Each number is 128 + 24 x the weight over its row's rms, rounded and kept within 0 to 255. Layers, rows and columns count from 0. Numbers have three digits each. The size before them is the row's rms in percent of the matrix's.

# layer 9 attention output, 160x128, rms 0.192, rows 105-159, columns 0-63
106:117124135120096113109141079119112127163139129185128100134152099152095121148173140097128135165152094124145105092103173151092093106119116125117104119107146113150105153166139139102153136153135127
091:128097132117108085122135159099118163138096121116107132141148151113145147105145160149102095132093157129145111138136125105121153146129108165140189126127206135147138144119136160119162119103081114
104:133083111133117095115126127125152124124118147133167140124119129152139116127098124164107129133143122151127138150140147118112134137120137149048149167115159122169120104138167147097183116076140100
096:112151129177160122094170148080108131159119093135149092122140139148141113123107112126150137170111139151147172152105122114124156148133133131109132103122153096153132097083146114103108108134133115
095:122140154085114106133195120139128135140089116129146163133115137148121134116147111090129137122125129105138141112106148088122139164107115150133133110130156154149164104143089167144128092148146132
093:153116115081110138113131147115154120119159132168160159103099113115116178135134119144137150137107107137137156142096138153155152111109120134144133140141092159152190090141148105095105068165148163
100:078138110138123130122137105164101121128122114149127133131115113140122130171165122173149130082132091127182150119145164134113148153151108153134165172116180159158135151108104135142152183107148157
100:146110142101160166169114128119138148126126076131135117138108105143171087137135104128155153152138105123119103127133148144090193113172138121125156147089140180106114129136101129128113155131114140
104:134120166101147144114095132131107124161143118162108118148081141087140156120116120116119140112114123146115120106120115111121171149114157117088117140118106098149154194124073129139138108127113142
106:163083170177135103130150093134097115117107091149139125101165137097130095116117165098134127164141171123123145093095160104163139122134144125136118156148142110109153119110153126147166137155120123
098:130147118143104137143172126092167097090123076164120126138132144133127138101092122102092091131149101106125126195133144156083123123133120148128128126157148127147139133156121080103144155144167172
108:120109104111141088142124135157094145112147109105143144141137131072132104123137151127109079134123141104126089174112185123153130134104133147157105091152102143134128140154103104115180162151142091
103:101124109157052111127112139154153136167164133117136091139134155120183144111169120128102153132102108145135105132118132119069135123099141066130125131045156121155148117148117153102137150111141127
101:169158157139123130089109125135135118162114146130127128136146167171141105150124142147134066168129131129150110082152106127145112127125124135129141119164114187130132111134130120152148112126103085
101:190153149144129164150086123096087145121140147122115151120148139130122106149179099128123111125096192143103100110150152154150111093144136154141106139101111109141112178147150108123125107145120127
103:127115119114093133130096153095158167142148104134101107151127150108148144103116113120118092148108156132121133137135136134146107164129168097136152131115132152109090125103156163089107110153123170
105:124139102167099142129129099120086131134110179129126111140100083144124133079129150103113163113120130103093165114111132155160169150128142103182109110147113150165159110123143127080117134127166125
096:107147147163100097152118116095121123096136119089089118156134148110124109176124124131117146104109144168126143113131117121125147181134112151147096177120114168094186109129181140112114091147107145
095:095132149139154124107087131154161129151156087090151127113129085121098112109120101096111136093141073103120125111098158147149177126148120160183153154139126104158157127127121161112158137135092124
101:201150123073149114128114152149084127096146146114120113105136107142141096128118113100151102125105106115128149127160137096098102172166153124112163130108125083133130114145099140128111156184099120
099:111160142113123153154093117118131150118137121144105088144073093142103151133093072083101141134156151096116161118148098169123107122127132134138171151118114152157136115094173121128135128146096142
120:130132111167158105084107124101106138118142109161132147137113138145126085134118151102124125120072138118124082132159129096146113101126107136102122130110099141181113170110146174139074137125120083
100:092131144106092186106127120149143101127146107141156147103137107145074115118107147135155172125146151083117067110125101135145133114107161161128120111131097102136122149138152115124132157107136133
107:101096083151116165115170078115127146144107124113108106140146144154120144150154142119113148084134109115110127113156134146151129153144168121142128124131123089096165111152154137147133130135146112
096:098141140183117150129156169161127145144127134141089180122170132152143179122145127123063131104094161122132118166179123112136097119144161137127104139115078121104130146123107134097132154098138145
106:108121145118134137112088104129143144109083126104120096077062106146111123158126134113092129118133143110130151139140148127074161153139091114130134108116129140170143131158134134099128143114079123
098:139115129118183088112117130079137165115144175120159104123123147138142119148135118091106173131154119124142155146121112121117108119132132135089110125133120153113156127177104100130085121169132145
086:128113105129118137114106149121128126126156112100098094175126140117129126117128111181129168104098142109124115149154094089146102108128104132127128111129146149128140120066128160106087153128139159
098:159108121148099166097105092132142143135080121121140114108168112154127149138129094144137124163134142178116125123115119172145098152128136145151120121137145109095088120145146178118142098139130141
112:114101097136130120159146131153161088172126137152164129154168128134118143142109103143118070124139143091089139125135136130185144130123152107165134106118104136071128119121114126130123160120103123
103:113139125120128124088173132094137135128155156142111095158100097124105125125148181106081143095099136135156132186168109150114135126116133150114120133122140117074132118145108123118118121158104137
092:117153139145151125119139176135105139145137138160158102125101123140152152133100177114087160113119132115130118126129137076146115107116119116162114118131157152120147103173150160114118124160126178
090:111097093128131071148126128098143121116108086109156165102155129105108116158116115097134148140134165157115132149135099104114152144138115140131106138158130112106153109152140101087099145126128114
097:120122140126131145158154142122153140095134082110169126148148167090138121165083117092153162137176111068140148177099148146122105112103090115102148138163079127119115144155129116100150087130119121
109:160109130188103135069086145103152109174129127125071155104152151124142118130138082129115101127146144124098110159138104115089144120115104170100110136095123163131124161099140104116128114153131144
103:101184143155087170086121155161116102171129112115143136104130145120173136127105130140141134107099134114104130156141189139118121149168128147135121106132144174128089114117123083132159128134126127
101:160129151113073111130130115166098108131105125107138131197113162126137114118132134112080142133145104097097159137116161125070113099131121144131160156131079115146165127136145114148112136151138187
097:123119103132121150191134151118137146129154158121175132115142110115099112185150133112137154115146107125104083107126159091130153129123149158122121128147140093173118119088117088161146116140128107
092:122134145155120130142133140153103121151113133115139152113133116132131139150136152118118084104112135187121147155086131134137116139089112132098144126102137171078128105154096132129107132076136117
104:098133087094120135167082131131137149152129144114121153124113115122140124084133123105152149158129072132126131144096121122110118083149158161140093148120101101135105124118096117060106128124145163
097:119143142125158123140140159111171101117136149133122119105108168106087156147162106128100107167169147156157130143131122157111141117139152146142099091183096153129122155127144152117186161136140124
100:112109106116102166122094094130110139124145100138177129106123153128129104086110096125158104115044108135148148136110136163087098146144119150126077165130160143100127100134151132181148172153079107
104:135168087133138135096144079115130149110140158099134121143072136192167145144149173140155158115146119111153138135140100092097136174155119123148127126142140178147125104105142134105164119148141139
098:073103150157134122141152135081135156153137156078124148120113191140158127209151136170146130119093120145107165132145117119180116139135154157133118101117135132182104116118110124129118116112098128
104:137135103094117110160086160106128161121141111175145091122139141100108123147093140076081123119110147092156133131129127113104148144156148123146152142175133132125155142106112126108172099121154134
084:150147157120140136134117138146147122110146158168139145085152150163122103106164109145109140187136107129127127139118127120135096174122131129136178157189129118088118135118093143065112136162107151
113:125103068106121103143113086155117131106115154102146091166099076136094140094121111134148119099105121109128133148108134133095165162131145132090147126092108143106109122127166158135073098092129116
084:160147085158160153091158116134161117135148158135135140116133086130125117112118198148085178125135125112143146128102187100145156119099093144168153151128146125120117163137102115112093158136125150
099:139087156143107155159171155126137155118140109123139140103154129134088110134115148172106094128147143119115117134145081118103105173140116146123111136170159137153085079127163158144093102181113123
104:120142140129104108117087116115184166135124114138071134158113112099129134159106128114105134111110116140168098148135108142126105130154161146148119120145133163100084104162207142123125122133137123
096:142108148145121147139136149094152140103110147107112161120076126138127108108162139157125142103120105125091085141151138127113096110133155142141143111157174127110111166130144143089148102131148104
099:131152150157129092135101119091148146093129134140129139087113158106110113122112137120139162146133126118081122146156104107119127074150155131118152173147082126159117080129128190132112130115147075
099:115157122141153144152123121117137107154102141121137129123173131095137108135139145096120132154106122122171093144120167153145115136180133127143114160181137113116168086133117174109095133130101169
098:131137104130135152136156165115136105132178101148124130103087144122152126112142131119121116177131124074116136109152144185141129149180142115159111115087127154128147100130143141092131152159091103
100:126140096155100094135136102094131106120075127132123075100138127125126111153119116125083154126124079134099144157147153090111126150116108121111125110112163139141176116120118117131132176051113115